python train.py --activation="tanh_gelu" --bias="none" --init_std_qkv=0.0256 --init_std_o=0.0
Each number is 128 + 32 x the weight over its row's rms, rounded and kept within 0 to 255. Layers, rows and columns count from 0. The size above them is the row's rms in percent of the matrix's.

# layer 5 MLP up, 2560x640, rms 0.0409, rows 1310-1472, columns 400-439
size [104 104 103  99  98  94  96 103 101 103  94 105  99 107 100 102 110  97  97  96  92 103  99  98  94  94 101 101  94 103 104 104  93  99  98 115  98 101  97  99 100  96  93 101  98 103  90 104 103 102  97 104 109  96 100 104  98  97  94  98 114 101 101 100 110  98 102  91 104 101  95 102 101 102  99  99  99 103 109 102 102  98  96  95  97  96 101 100  97 101 103  99  99  89  95 103 102 103  97  99 101 105  96  90 106 101 105  95  97  90 103 100  99 103 105 102 105  97 103  89  90  96 104  99 100 101 105  98 103  98 103 101  94  99  98  98  92  91 101 101 103  94  93 106  94 102 108 102 100 100 104  89  91  93 107 103  92  98 104  98  99 100 104]
[[ 75 151 144 112 163 117 175 145 124 186 147 131 123 104 187 121  87 123 165  91 143 195 100  54  93 119 125  98 164 169 120  82 147 160 148  90 137 152 152 126]
 [148 126 146 139 128 111 198 147 143 131  93 150 105 156 151 101 154 147 159 128 139 153 161 121 110 134 154 154 127 105 192 136 156 101 126  93  79 151 120 118]
 [121 206 129 194 144 161 162 146 165 166 146 108  83 120 127 114  81  84  57 164 114 111 132 178 188 145 167 138 112 113 118 118 157 131 120 147  76  73  80 165]
 [205 148 150  93  88 160 118  91 175 176 121 137 108  94 151 160 128 140 158 172 128  54 105 130 143  81 123 155 126  90 126  91  39 131 114 165 172 150 120 161]
 [177 179 149  92 157  78 169  87 117  87 167 134 127 144 126 141 154  96  99 101 135 128 113 132 118  92 125 130 148 122 122 126 108 105  83 170 165 121 158 128]
 [147 104 116 135 123 131  91  95 139 174 151 170 176 161 114 160 169 100 116 169 126 156 156 190  78 157  72 143  91 173 135  85  88 110 153 123 116 194 152  30]
 [122 142 125 132 148 105 155  82  89 141 128  56  51 156 152 135 137 122 140 159 179 124 113 180 143 150 143 148 142 116 136  91 116 178 157 167 149 135  73  78]
 [ 98  96 148  97 102  62 136 135 133 180  99  51 126  66 122 150 191 138 149 122  94  86 169 145 144 124 188 152 134  86 169  85 126 154  71 118 172 133 115 133]
 [122  96 178 139 123 122  60 125  72 125 137 149 132 143 124 126  49 126 129 141 173 215 126 130 151 101 152 147  53 123  75  74 195  75 121 152 165 175 147  72]
 [102  86 141  42 149  78 197  95  32 164 124  64 150 105 155 162 125 138  98 140 133 120 181  81 144 145 137 126 125 151 171 124 161 109 162 110 136 104 136 113]
 [118 155  73 143 173 152 151 171 103 106 164 146 123 119  82 132 125  87 123  74 146 162 123 139  86 147 111 142 113 157 154 107 116  86 185 132 125  95  79 111]
 [110 125 142 136 112  71 124 118 141 141 108  86 156 104 101  99 130 174 108 143 142 113 147 137 109 126 110 124 118 129 123 113 106 154 162 147 135 128  92 103]
 [126 151 108 160  90 152 115 136 161 119 112 155  61 124 111  84 117 124 206  88 143 143 120 142 101 140 151  89 118  89 169 124 177 143  97 150 179 131 131 139]
 [122 161  91 136  71 130  75  38 179 186 107 125 137 119 151 113  91 122  91 117 157 114 158 157 104 133 140  99 159  77 133 135 159 143 103 153 192 180 186 158]
 [ 98 113 137 146 102 113 113 123 132 141 116  80 150 126 139 138 117 170 136  96 152 144 136 168 145 160 137  97 174 151 148 111 157 110  89 126  76 123 102 138]
 [101 171 123 145 154 155 105  82 154 109 140 101  99 162 121 147 117 109 172 159  94 217 148 168 177  57  77  96 133 169 109 108 125 135 112 123 132  86 133 130]
 [128 154 131 138 171 143  95 123 118  89 164  72  92 162 144 127 196 111  94 128 140 165 130  67 143 170  79 166  89 140 105 131 111 151 106 162 119  97  93 113]
 [168 198  68  64 122 122 153 150 124 130  61 171 144 135 151 142 143 158  99 138 103 137 169 150  76 107 172 154  75 131 138 193 114  95 146 146 134 114 133 123]
 [ 94 128 183 117 184 100  93 138  81  69  64  81  72 140 151 121 106 180 145 132 175 169 133  91 130  90 165  62 170 106 155 187 153  95 130  53 102 148 110 177]
 [178  90  97  94 157 130 137 132 151 124 163 131 103  89 104 151 135 132 137 131 108 130 114 144  96 114 129 116 106  96  98 119 144 120 127 143 117 129 208 113]
 [ 91 129 161 111 132 132 162  49 130 130 139  47 136 140 188  84 161 160 141 121 119 135 112 183 110 119 137 104 159 164  10 119 159 159 132 132 136  84 115  95]
 [108 156 135 144 108 129 109 154 102 196 122 114 125 132 129 105 132  98 135 173 134 126 107 104 114  99 113 140  86  55 143 140 135 135 125 149  88 126  94 122]
 [178  90 149 100 168 174  68 146 103 141  87 118 154 146 115 130 134 157 128  89 175 186 140 129 138 129  62 102 162  58  64 155 125 126 149 154 125 128 154 150]
 [ 48 166 109  99 150 126 125 105 148 110 127 126 166  94  87  53 213  77 125 125 165 148 159 158  83 120 170 129 163 129 160 143  53 108  81 111 202 121 121 134]
 [149 108 144 131 129 148  99 116 108 151 131 146  82 157 107 147 119 174 152 114  62 153 145  86 165 137 162  81 164 155 158 115 105 124 164 164 100 147 112 111]
 [145 165 175 139 102  60 127 174 156 138 129 124 123 106 115 147  73 165  64 124 134 155 180 171  82  93 112 101  82 102 146  96 140 159 162 122 172 102  89 211]
 [ 75 115 161 100  76 153 100 145 101 142 153  89  92 131  91 186  99 185 146 178 137 129 145 124 123 176  86 161  89 139 162 101 169 111 147 170 154 107 123 149]
 [ 97 135 173  97 170 121 127 134 156 149 159 154 178 124 126 115 116 136 135 143  86 144 159 134 152 145 145  80 124 170 162 134 147 108 159 182 132  69  91  75]
 [106 100  89 158 120  84 180 139  98 148 204 123 138  93 165 113 138 138 162  76 117 172  99 116  85 177 148  71 122 120 168 132 152 131 129  93 163 104 122  95]
 [162 181  91 186  88  66 177 135 151 121 115 114 127 137 130 134 121 145 108  80 126 172 108  61 165 109 116 194 110 138 147 138 123 122 134 153 115 117 166 176]
 [162 108 158 103 120  91 104 136 148  94 193 151  86 124  80 198 132 181  86 143 117 137 145 150  95 143 129 138 109 157 115 110 120 118 119 160 135 103 139 140]
 [ 82 150 156  99 192 132  90  71  89 161 101 177 132 142 124 106 114 181  44 115 133 124 115 100 137 141  92  90 167 123 130 147 111 165 121 114 135 135  84 135]
 [168 181 162 146 113 147 128  93 171 109 116 174 157 107  65 150 103 163 131 116 154 171 150 170  86  98 126  97 138 104 132 112 187 109 166 121 107 128 164  80]
 [121 154  75  93 111 182 144 192 130 192 163  93 115 167 117  75 160 138  68 138 134 142 127  50 141 177 143 197 140 137 127 100 168  62  92 128 143  55 152 120]
 [111 116  38 140  91 125 145 149 139 100  84 173  93 167  83 136 158 162  57 202 107 162  87 193  62 134  91 144 140  85 116 138 115 118 155 127 181 186 159 100]
 [134 126 114 113 147 113 102 156 119 147  83 180 136 142 104 125  96 178 141 137 173 204 115 160  71  90 201 157  66 177 133 143 127 103 156 128 181 123 125  90]
 [181 164  68 161 152 181 163 149 116 116 130  84  50 115 145 175 141 143 179 127 161 167  80 134 118 138 141 159 144 140 170 127 144 103 172 164 110 125  98 112]
 [142 154 151 177 166  92 102 134 132 127 166 110  58 177 186 117 111 102 126 172 108 164 138 113  73 132 156 105 112 127 168 116  99 107 136 108  75  84 158 136]
 [ 37 157 140 144 100 113 179 142 118 172  99  80 105 152 160 146  96 148 174  79 135 102 143 113 125  87 185 137  63 134 145 130 108 122  97 120 134 126  98 130]
 [129  92 110 169 100 137 114  94 121 119  96 104 112 169 137 142 121 153 121 161  90 119  71 119 100 102 101 148 155 127 143 114 167 144 150 159 150 138 173 152]
 [ 72  94 134 161 170 146 113 126 164 133  94  88 119 140 153 191 121 111 180 140  44 137 155 103  54  88 120 110 155 118 117 159 104 134  91 184 113 122  95 161]
 [128  82 140 108  87 107 105 150 110 114 148  87  90 117 105 117 130 120 133  93 121 105 153  94 111 123 124 137  75 159 130 152  77 154 171 171  82  61  93 104]
 [156  76 125 107 161 134 121 109  79  81 154 150 114 119  96 103 133  69 102 169 138 129 154 112 165 125 114 116 125 116  86 127 105 171 145 170  90 123  96 171]
 [109 145 158 133 130 145 108 138 104  94 119 117  65  91 133 131 150 153  88  84 159 118 123 130 165 144  92 137 121 117 170 163 151 115 154 168 164 146  87  83]
 [137  73 116 126 155 134 125  88 129 147 177 102 137 141 105 137 115  78 110  94 143 227 132 153 180 116  72 177 128 127 167 207 127  95 155 121 165 139 128 123]
 [160 121 111  90 102  88 131 182 164 126 124 166 121 151 122 121 139 136 127 142  83  91  82  92 206 127  95 113  85  86  96 101 109 132  92 135 177 140 110 123]
 [155 169 140 149 163  99 112 104 171 132 146 162 142 162 121 178 126 119 157 187  93  63  96 140  97  91 140 113 141 178 132 130 163  84 168 104 130 106  76 122]
 [103 120 114 143 145 187 193  95  67 139 136 164 113 181 136 166  46 134  80 114 137 144 174  97 122 129  81 115 116  74  88 132 149 184 181 150 178 137  90  67]
 [ 77 110 156 153 106 153 120 124 120  85 188 105 122 166 119 134 153 204 144 149  80 148 185  53  90  92 121  97 164 118  80 136  99 154  80 113 130 159 159 122]
 [ 95  83 137 134  77 114 130  46  77 169  93 113 163 142 181 156 163 140 120  91 111 102 163 114  94 102 188 126 119 137 112 124 126 142 149 161 121 157 163 103]
 [181  70  42  76 125 108 161  96 137 104 102 159  94  92 209 106 120 159 114 113 170 112 144  76  88 149 179 131  86 143 148 108 110 134 109 131 112 141 118 108]
 [127 100 187 124 162 154 183  58 136  84 137 144  54 114 130 119  89  93 115 146 125 150 140 142 162 158 121 135 131 144  88 129 173 147 118 130  83  61  87 156]
 [117 177  97 110 156 134 182 146 103 155 104 152 122 126 101 147 131  72 101 170 119 145  74  80 136  80 143 117 127 110 126  84 100 122  74 109  70 133  82 170]
 [125 129 128 141 144 145 125 138 111 117  51 208 114 124 126  78 153 165 124 127 172 130 109 122 133 121 124 161 132 101 127  85  70 134 160 142 164 193 181  86]
 [111 169  77 114 174 130 135 136 142  83  99 116 106 164 129 132 133 129 181 164 111  82  62 130 159 177  73 117 139 137 110  86  72 102 118 157  81  87 149  96]
 [141  90 119 124 102 117 155 130 137  60 130 139 122 115 157 162 120 147 132 103 137 148 168 145  86 136 153 143 101 129 141 117 141  76 158 105  98 116 149 168]
 [ 89 204 133 122 162 151 116 125  83 112 158 113  85 105 172 148 143 132 145 122 137 127 136  92 144 141 133 127 145 154 110  77  96 122 143 205 122 110 137 132]
 [117 100 133 103 197 108 149 130 153  80 101 136 138 142  49 115 142 141 133 151 154 101 138 130 151  98 114 156 131 129 127 157 160  98  62 154 107 159  98 128]
 [193 133 121 108 141 111 134 106 133 149 128 109  80 121 105 122  93  90  43 141 143 109 155 144 140 165 123 100 233 207 164 100  86 119 179 139  95 137 137 138]
 [165  38  89 127  57 131  70 122 105  88  96 109 150 136 124 127 115 123  81 114 136 125 158 125 148 130 151 101  98  83  88 157 127 156 150  78  80 113 108  94]
 [128  94 164 166 179  74 229 165 116  60 145 163 137 128 109 171 116 172 126 108 147 109 109  61 181 140 122 119  99 222 164  96 134 112 126 145 167  85  94 129]
 [124 135 122 116 105  99  97 120 146 161 142 142 138 102 237 123 197 163 187 104 149 147 166 125  75 120 108 146 119 152 107 175  93  82 160  76 130 134 170 146]
 [154 168 123 103  74 103 173 192  88 168 148 106 111 108 150 140  88 161  72 117  49 139 110 133  81 130  80 108 155  92 148 116 155 123  43 184  88  51 142 162]
 [101 151  88 148 142 106 137 146 101 121 116  95 105 156 127 127 138 180 177 128 178 153 162 139 117 152 163 102 166  83 122 127 112 122 156 137 124 125  96 181]
 [129 106 129  89 137 123 112 142 138 162 137  93 127 173 157 136 113 160  98 108 204 160 113 106  78  98 189 121  45 103 139 162 156 128 170 152 130  73 140 122]
 [158 150  78 196  87 151  64 154  67  94 100  77 129 128 104 138 121 105 129 122 160 172  91 168  95 159 128 158 149 138 111  91 109 200  74 120 104 117  66 114]
 [115 159 159 106 126 146 223 142 140 132 122 146 111 173 130 145  45 154 160 102 129 163 114  87  70 102 161 127  98 144 129  95 150 143 160 153 167 125 140  64]
 [134 114 146 136 171 169 128 136 115 110 102 118 105 159 178  73 154 147 114 108  86  72  78 109 118 129 140 140 177 110  62 121 153 140 118 126 105  77 105  95]
 [119 116 108 180 153 118 175 147 133  95 139 112 160 101 127 174 148 133  97 115  89 107 134 138 164  81 161 146 107  81 102 148  68 106  97  63 148 116 147 157]
 [111 142 129 125 149 142  85  76 111 171 101  98 108 154  48 108 170 131  88 164 139 129 145 122 154 150 164 132 151 106 136  80 107 123 118 144 139  56 118 119]
 [116  85 103 166 160  51 188 154 156 161 127 122  78 145 131 139  87 150 154 182 165  91 167 122  94 114 173 167 103 165 110 146 154 133  86 152 108 136 173 110]
 [121 116  76 138 135 179 161 104  91 168 104 109 116 164 123 159 105 101 128 149  81 174 169 171 152 101 151 106 135 113  56 135  63 118  69 110 128 133 148 144]
 [173 128 138 124 175 126 124 148 113 101 131 125  98 102 155 122  59 111 105 171 147 143 101 108 124 208  77  89  51 114 132 139 155  89 131 113 109  89 109 151]
 [109 166 173 134 128 177 170  86 122 169 216 164 145 158 198  92  90 165 131 145 115 147 168 127 108 115  84  62 137 217 135 147 118 117 101 123 155  90  90 103]
 [115 127 137  97 146 130 111 167 108  63 151 132  92 140 133 173 122 110 160 136 119 195 115 125  98 124 165 179 158 152 120 158  76 186 114  97 158 137 167 221]
 [110 123 118 114 136 205 161 136 110 145  83 176  68  98 158  32  82 124 102 121  95 185 150 157 153 170 105  72  94 176 155 149 122 131 102 144  58 151  56 168]
 [129 157 228 111 122  80 113 112  46 106 167  93 131 147 143 149 140 102 105 124 202 114 100 108 121 102 177 127 178 120 166 135 162 180 141 111 128 110  61 152]
 [ 82 183 142 154  70 114 158  51 140 147 121 120 127 123 131 112 166 145 106 120 123 139 138 128 189 135 153 175 141 160 151 129 134 192 158 104 122 128 151 120]
 [156 132 106 161 134  83 143  93 118 140 147  75  99 200 139 125 101 168 141 105 152  85  87 142 133  90 130 133 193 118 175 129 122 139 150 138 132 110 149 131]
 [175 181  86 154  90 145 116 123 128 177 151 121  91 155 152 133  75 133  85 147 126 102 101 132  87 146 157 138  40 172 171 113 205  85 182 144 172 191 174  90]
 [ 97 139  92 116 103 109 121 126 181 167 110 134  82 138 137 137 110 143  96 136  82 144 191 129 164 112 101 137 206  89 172 140 100 172 153 104  96 146 139 144]
 [129 149  72 156  68 159 147 160 110 178 138 111 120 109  98 126 152 120  83 164 153  93 119 136 120  81 125 136  91  60 193 122 160 112 134 124  74 103 120 128]
 [ 97  68 113  88 157 145 158 126 143 123 160  97 166 131 119 150 110 139 104 105 138 115 109 127  92 146 149 120 109 160 170 118  90  96 162 138 148 152  86 144]
 [137 159  95 143 151 131 139 126  85 128  88  61 160 138 133 189 140 126  82 151  88 104 132 159 139 138  96 105  81 135 134 177  75 127 118 138 116 101 133 123]
 [152 168 149 147 109 105 190 134 125 144 160 171 187 124 118  91 110 136 119 102 145 119 119 166 125 147 185 196 162 151 175 105 151 153 173 168 158  86  76 108]
 [110  94 121 130 133 145 115 125  87  99 110 147 116 117  79 117 115 147 117 125 161 104 162 156  98  20 123 151 149 106 130 122 145 138  95  97 126 141 139 143]
 [182 164 121 121 169 160 127 115 139 133 152 175 124 158 113  90 131  72 148 148  79 138 138 197 124 166  95 134 169 106 124 105 103 145 156 156  99 150 125 145]
 [147 133 133 122 160  71 110 146  89 128 157 152 110 181 100  55 141 110 111 115 100  99 139  96 144 184 111 124 164 155 114  67 102 123 159 162  84 142  89 115]
 [126  21 113 157  62 104 165 116 160 130 137 138 127 109  80 160 129 159 119 128 129 101 128 130 123 110 153 117 121 213 108 124  58  54 144  69  99 141 101  48]
 [103  15  91  91 168 110 146 132 128  99 180  99 146  95  93 118 167  68 129 149 107 132 138 127 135 144 184  94 159  83  99 162 101 127  96 138 144 102 107  98]
 [110 141 174  78 120  80  94 130 101 106 131 110  90 188 130 111 156 114 134 120  83 153 158 113 156 162 105 128 118 118 174 121  97 136 104 165 152 154 125 119]
 [111 140  88 148 197 136 131 114  73 118 176 166 149 162 142 159 140 100 157 107 109 123 149 122  97 181 112  99 100 160 121 150  93 127  99  54 134 115 145 108]
 [107 132  83 114  69  55 101 151 143  74 116  68  97 207 135 138 160 174  74 120 123 106 106  72 176 122 129 164 128 104 131 106  68 135 118 162 110 113 128 112]
 [128 133  66 122 126  85 109 175 129 143 165 110 162 110 167 130 123 149  82 154  72 126 120 178 113 138 153 112 136 158 132 151 102 148 100 158 126 109 166 120]
 [156 132  69 150 124 190 119 107 127 133 138  92 147  78  74  59 152 137 100 131 191 126  99 176 148 166 100  96 118  69 101 146 184 163 103 139 124 120 140 132]
 [162 147 118 139 131 115  71  54 121 101  87 123 124 107 108 156 129 182 152 155 114 137 106 127 127 121 146  93 128 133 113  89 113  97  86 102 128  94  90 162]
 [114  76 132 149 172 119 125  91 121 110 113  87 103 142 164  97 134 135  81 113 114 127 145 200 106  71  79  80 173 100 112 118 106 104 131 129  76 100  65 143]
 [162  82  93 120 130  98 104 150 101 187 125 125 112 196  86 105 105 158  89 140 193 103 162 118  93 143 118 118 135 146 155  96 113 132 143 160 126  92 102 146]
 [ 99 100 109 169 125 122 167  81 145  89 167 164 107 135 144  60 152  66 105 150 164 149 136  99 114 149  96 177  98 158 114 183 120 144 125 116 184 111 124  89]
 [ 71 140 116 161 128 125 108  67 144 164 116 134 118 137 120 161 145 215 187 113 112 107  80 158 117 163 198 143 100  79 144  81  63 157 100  82 108 104 127 158]
 [165 134  64 139  55 122 111 125 108  79 111 132 137 137 126 111 225 140 141 132 113 105 108 151 176 142  90 156 150 165 127 128 126 113 124 136 105 186 162  73]
 [107  78 119 182  82 130 107 125 139 149 125 130 106 115 136 123 140 174 165 125 116 118 137 136 147 117 206 100 143  93 155 103 167 119 118 115 106 142 138 132]
 [ 74 135 135 165 129 158 140 151 188  71  80 162 150 111 195 129 145 119 111  64 104 183 175 128  71 154 129  69 137 133 149 176 113  40 108 196 139 113 144 109]
 [107  98 106 125 167 102 147 121 133  95 168 127 127 133 122 145  70 115  66 150 159 175 161 153 130 117 172 133 203 137 149 186  91 178 106 146  72 146 113  76]
 [157 103  69 110 159 120 114 167 159 135 126 162 147  95 118 131 151 107 154 152  90  88 138 113 103 116 122 109 144 104 129  83 106 117 155 135 101 139 119 100]
 [150 129  84 136 124 138  92 120 133 183  97  94 130 160 127 105 118 113 112 162 136 126  63 108 151 136  57 126 135  85 121 142 100 132  97 118 157 129 141 184]
 [116  89 159 135 108 216 151 155 146 149 170 178 106 177 142 131  98 137  92 172 159 112  87 121 174 130  79 138  88  96  98 117 103 120 108  94 145  83 121 112]
 [121 120  40  95  91 130  80  39 145 134 151 128 105 125 130 148 194 176  46 132 143  97 106 169 161 137 152 111 103  87  71 123  85 144 123  59  89  74 121 113]
 [ 99  81 109  86 148  80 182 177 109  75 162  98 123 166 138 137 164 112  61 163 137 106 124 127 123 115 119 169 152 122 207 134 123 122 172 146  96 103 161 134]
 [122 110  86 157 145 120 124 151 127 100 118 127 172 126 115 106 117 230 157 157 104 137  89 122  96 107 125 122 187 122 114 195 156 119 183 132 108 112 101 151]
 [129 113 147 105 156 109 131 140 108  77 149 116  95 108 180 126 134 152 122 137 118 118 115 142  97 140 109 145 150 141 141  89  88 112 133 111  91  99 141 133]
 [ 67  81 129 167 113 108 106 132  95 142  95 168  73  71 179 151 166  88 148 188 137 144  87 173 152 113 159 150 113 123 138  93  94  92 123 123 128 120 168 161]
 [149 113 113 137 130  65 149 150 135 131 106  80  92 114  81 122 100  91 128 135  55 156 150  99 140 107 110 172  97 115 139 130 164 157 112 121  73 143 120 175]
 [125 117 109 142 144 147 190 124 158 105  80 149 145 101 141 104 161 121 150 158 123 105 132 131 120 118 113 107  68 130  75 157  95 110  67 117 182 103 105 101]
 [154 143  77 185 158  82 145 101  94 183 143 110 156 171 160 153  99  96 125 117 147 141 165 120 132 136 196 146 135 132 131 111 160 144 124 161 169 121 130 101]
 [ 59 134 109 126 109 155 116 111 106 137 115 101 148  96  98 135 137 127 156 120 152 137 173  70 116 128 108 112 116 151  86  75 167 102 136 124 127 126 128 119]
 [168 102 162 102 171 129 104 106 205 131 121 126 167 137 161 155 126 133  85  97 154 166 148 148 136 114 166 180 133 143 133 115  81 126 162 178 127 145 202 164]
 [170 153 145 143 142 141 188 143 119 131 114 141 111 183  99 127 142 122  93 148 171  99  93  85 150 167 168 104 111 145 122 146 114  82 124 159 108 170 107 121]
 [144 137 104  98 147 131 167 165 151 131 112 109 107 108 105 121 139 154 169  88 136 138  86  89 114 155 121 144  53 115 153 102  92 122 149 139  53 142 105  83]
 [158 120 103 190 123 113 109 161 166 157 167  71  99 107  77 148 185 161 136 146 129 103 118 135 181 154 146  63 117 101 103 123 159  65 171  98 111  95  83  94]
 [107 128 130 100 139 142 122 114 115 147 144 131 130 145  42 130 176 157 179 154 123 150 166 155  87 161 146  96 145  93 163 167  86  92 171 208 120 125 122 180]
 [133 157 130 157 169  99 157 103  43 197 155 175  79  93  43 128  98 149 114 135 180 151  99 120 132 158 159  94 120  93 172 103 128  89 129 122 152 237 162  95]
 [176 104  90 124 119 139  83 112 158 129 147 118 185 166 148  93 201 123 117 110 189 111  81 119 113 108 157 137 117  91 122 129  94 173 120 146 108 100 146 174]
 [136 138  70 149 126  41 162 103  97 147 115 107 179 114 156 145 116 100  83 146 134 130  50  82 137 111 177 165 143 201 159 153 140  79 157 130 103 132 125 133]
 [140  95 148 111 131 113 104 111 157 145 112 176 144 125 126 166 146 150 129 155 117 125 117 106 166 140 112 131 118 149 137 154 141 159  88  61 111 131 124 128]
 [ 88 138 151 154 117  94 123 113  91 155 182 134 122 167 136  80 116 111 143 148 145 131 126 172 125 130 123 136  92  99 139 144  83 169 174 154 161  65 110 148]
 [147 126 106 128 105 111 183  88 102 101 175 147 147 166 116 166 115 133 139 123 194 110 132 129 106  97 152 126 177 133 116 151 116  74 131 159  79 132 132 132]
 [161 113 155 153 182  96 129 138 135 130 100 101 130 164  89  96 146 103 118 151  70 131 115 146 120 144 141 158 143  83 107 134 184 154  74 120 147  70 114 126]
 [150 123  97 131 127 171 143  93 158 122 112 147  84 130 145 146 137  98 130 143 167 217 137 113  86 125 131  96 100 123 140 180 129 115 142 159  78 150 177 155]
 [171  94 127  85  85 143  92 164 116 110 136 130  96 124  90 172 151  78  78  89 111 157 109 127 204 134 133 174 119  69 147 114  85  82 123 149 123 197  34 141]
 [ 98 138 107 135 120 122  93 168  92 112  89 168 139  96 214 157 159 125 141 142 110 109 140 144 144 137 151 133  76 115 174 104 124 142  62  85 126 137 119 133]
 [ 61 129 109 112 158 108 125 168 136 178 134 147  95 147 103  90 160 139 103 128 103 130 135 106 165 129 161 170 188 147  93 126 103 176 117 152 108 100 141 120]
 [108 155 152 152  92  89 124  42 171 131 147 157  93 103 146 171 151 155 116 129 144 152 120 113 129 136 124 132 129  83 121  69 115 126 124 153 122 134 102  94]
 [118 193 169 125 122 197 123 111  92 136 139  92 103 162 111 102 105  99 121 118 145 108 114  82 105  60 131 170  98 113 106 115 110 154 127 150 119 140 164 135]
 [101 132  80 121 157 130 135 150 153  99 139 113  91 138  90 129  86 113 107 154 124 226 151 163 118 125 153 168 170 117  93  87 112 118 155 141 151 141 102 115]
 [173  95  90 101 121 107 115  83 116 189 148 115  78 152  99 124 118 161 140 146 141 200 137  78 156 116  95 102 140 118 174 142 142 179 107 153 180 172 180  86]
 [171  78 113  86  76 120 150 100 111 169 164 126 167  92 125 209 144 127 122 162 119 141 121 115 108 165  85  53 124 127 115 125 123 156 202 119 124 184 187 138]
 [119 104 158 136 144 112 159 107 149 112 103  83  87  98 120 111 121 138 155 129 116 132 106  78 112 103 138 146  60 118 140 165 166  96  89 144 180  90 178 136]
 [134 124 112 139 142 150 139 129 159 112  82 165  88 140 194 145 153 115 118 158 137 161 134 173  97 103 122 101 176 137 182  94 123 119 150 155  76 123 149 158]
 [144 105 117 146 152 105 155 101 135 177 144 105 136  96 115 144 145 154 163 166 105 155 143 135 134 160  83 125 126 108 124  84  82 124 157 136 118 124 177 117]
 [103 147 153 152 125 173 158 140 126 121 190 100 116 129 130 110 103 105 149 134 146 177 111 110 126 124 109 142 124  70 107 173 117 117  81 123 125 114 111 164]
 [ 87 139 128  90 145 107 112 110  67 165  96 107 119 132 121 134 118 148  63 134 198 156 176 119 154 168 217 146 133  96 136  80  89 145 110 145 135 158 186 156]
 [136  99 146 110 149 104 153  99 117 127 140  66 123 241 168 129 166 156  90 121  87 100 127 174 133  69 143 115 101 151 132 213 121 155 121 152 132 141  96  92]
 [182 141 108 108 103 154 134 124 134  78  84  88 157 112  72  94 126  94 130 107 135 134 134 113 138 126 170 175  95 130 149  85 104 127 170 112 156 132 161 119]
 [ 87 113 128 105 157 137 109 160 114  89  85  96 119 136 111  80 126 103 108  97 150 129 117  96 123 138 131 139 170 141 124 136  83 107 125 106 125 102 124  90]
 [140 169 144 186 132 142 172 102  69 114 174 116 117 115 210 174 102 104 104 173 150 167 128  93 119 149 182 118 140 136 145 139 137  88 133 162  95 154 162 140]
 [ 93 124 106  86  70 133 186  80 182 144 150 109 110 123 137 151 129 165 160  96 116 120 117 140 156 104 165 150 167 143 178 127 171  81 139 134  87 138 141  68]
 [125 130  87 111 187 132 121 182  85 152 123  90  98 123 100  95  93 126 174 170 105 115 105 120 255 144 122 126 148 141  75 101  79 215  81 129 144 123  86 149]
 [189 138  92 129 121 153 119 145  90 143 128 131 154  95 138 181 131 118  28 133 121 116 109 139 122 141 110 145 194 117 147  88 117 135 140 156 151  91 161  71]
 [107  94 133 167  61  70  58 131 127 136 124 146 124 122  88 147 134 139  97 111 129  96 142 130 119 109  61 114  89  98 165 143 159  73 128 155 143 101 157  94]
 [ 93  83 112 124 156 116  94 105 116  89 124 154 111 180  89 171 116  98  89 112  90 126 182 108 145 131 146 137 149 123 163 120 122 111 109 127 169  88 144 133]
 [133 157 119  83 144 122 198 175 126 108  80 103 154 139 101 153 124 104  98 118 105 184 159 156 130 120 119  89  76 157 149 112 148 122 110 179 152 117 201 136]
 [123 139 140 125 189 120 144 140 127 128 106 124 134 181  59 192 159 139 105 119 134 135 159 122 165 128 125 173  55 110 146 142 111 133 170 129 124 107 145 207]
 [130 152 138 190  95 116 115  98 113 108 138  91  77 116 124  93 101  97 141 152 129 125 142 128 176 131 116 122 123 166  93 125 101 140 136 103  96 145 139 135]
 [126 137 136  95 148  80 134  88  98 193 156  98 104 146 118 187 179 151 180 155 142 148 186 131  83  73 155 165 125 153 154 161 133 222 145 101 168 140 150  75]
 [108 175 117 110 130 104 106 163 136 108 122 114 124 104 129 144 127  90 166 111  82 157 141  99 157 142 102  72 130 147 133 143 239  92 130 122 143 145 101  56]
 [175  98 103 116 209 122  98 110 134 133 134 150 150 104 109 112 132 141 126 124 109 136 149  81 124 168 116  93 152 102  48  90 122 131 127 139  85 140 108  50]
 [129 132 123 144  68 141 184 120 175 155 108  78 105 127 106  89 133 200  32  69 174  68 142 151 156 170 132 137 109 122 130 172  60 183 155 137 183  97 126 190]
 [104 100 139 152 169  93  90 182 174  90  25 124  99 186 155 142 150 158  94 148 110 131 158 141 173 155 170  73  86  74 140 102 143 152 146 174 173 122  83 128]
 [150 105  73 113 161  80 118 178 135  97  57 155 127 137 134 156  86 135 184 138  94 168 215 124 147  78 189  79 144 151 101 118 134 138 114  84 144  78 122 182]
 [195 113 151 137 161 139 150 122 145  81 166 112 152 127 100 105 139 160 101 109 159 102 129 127 125 202 175 142 145 129 117 101 121 122  33 158 124 141 146  98]
 [115 135 144 175 121 113 131 177 117 109 136 155 126 174 151 172 184 168 141 139 145 162 124 167 138 110 122  39 129 178 118 104 146 120 111 143 142 144 126 161]
 [125 153 110 156 146 143 150 117 110 182 131 191  97 138  86  77  45 170 100 161 159 119 184 166 145  77 131 178 112 150  92 116 117 173 138 150 168 113 110 155]]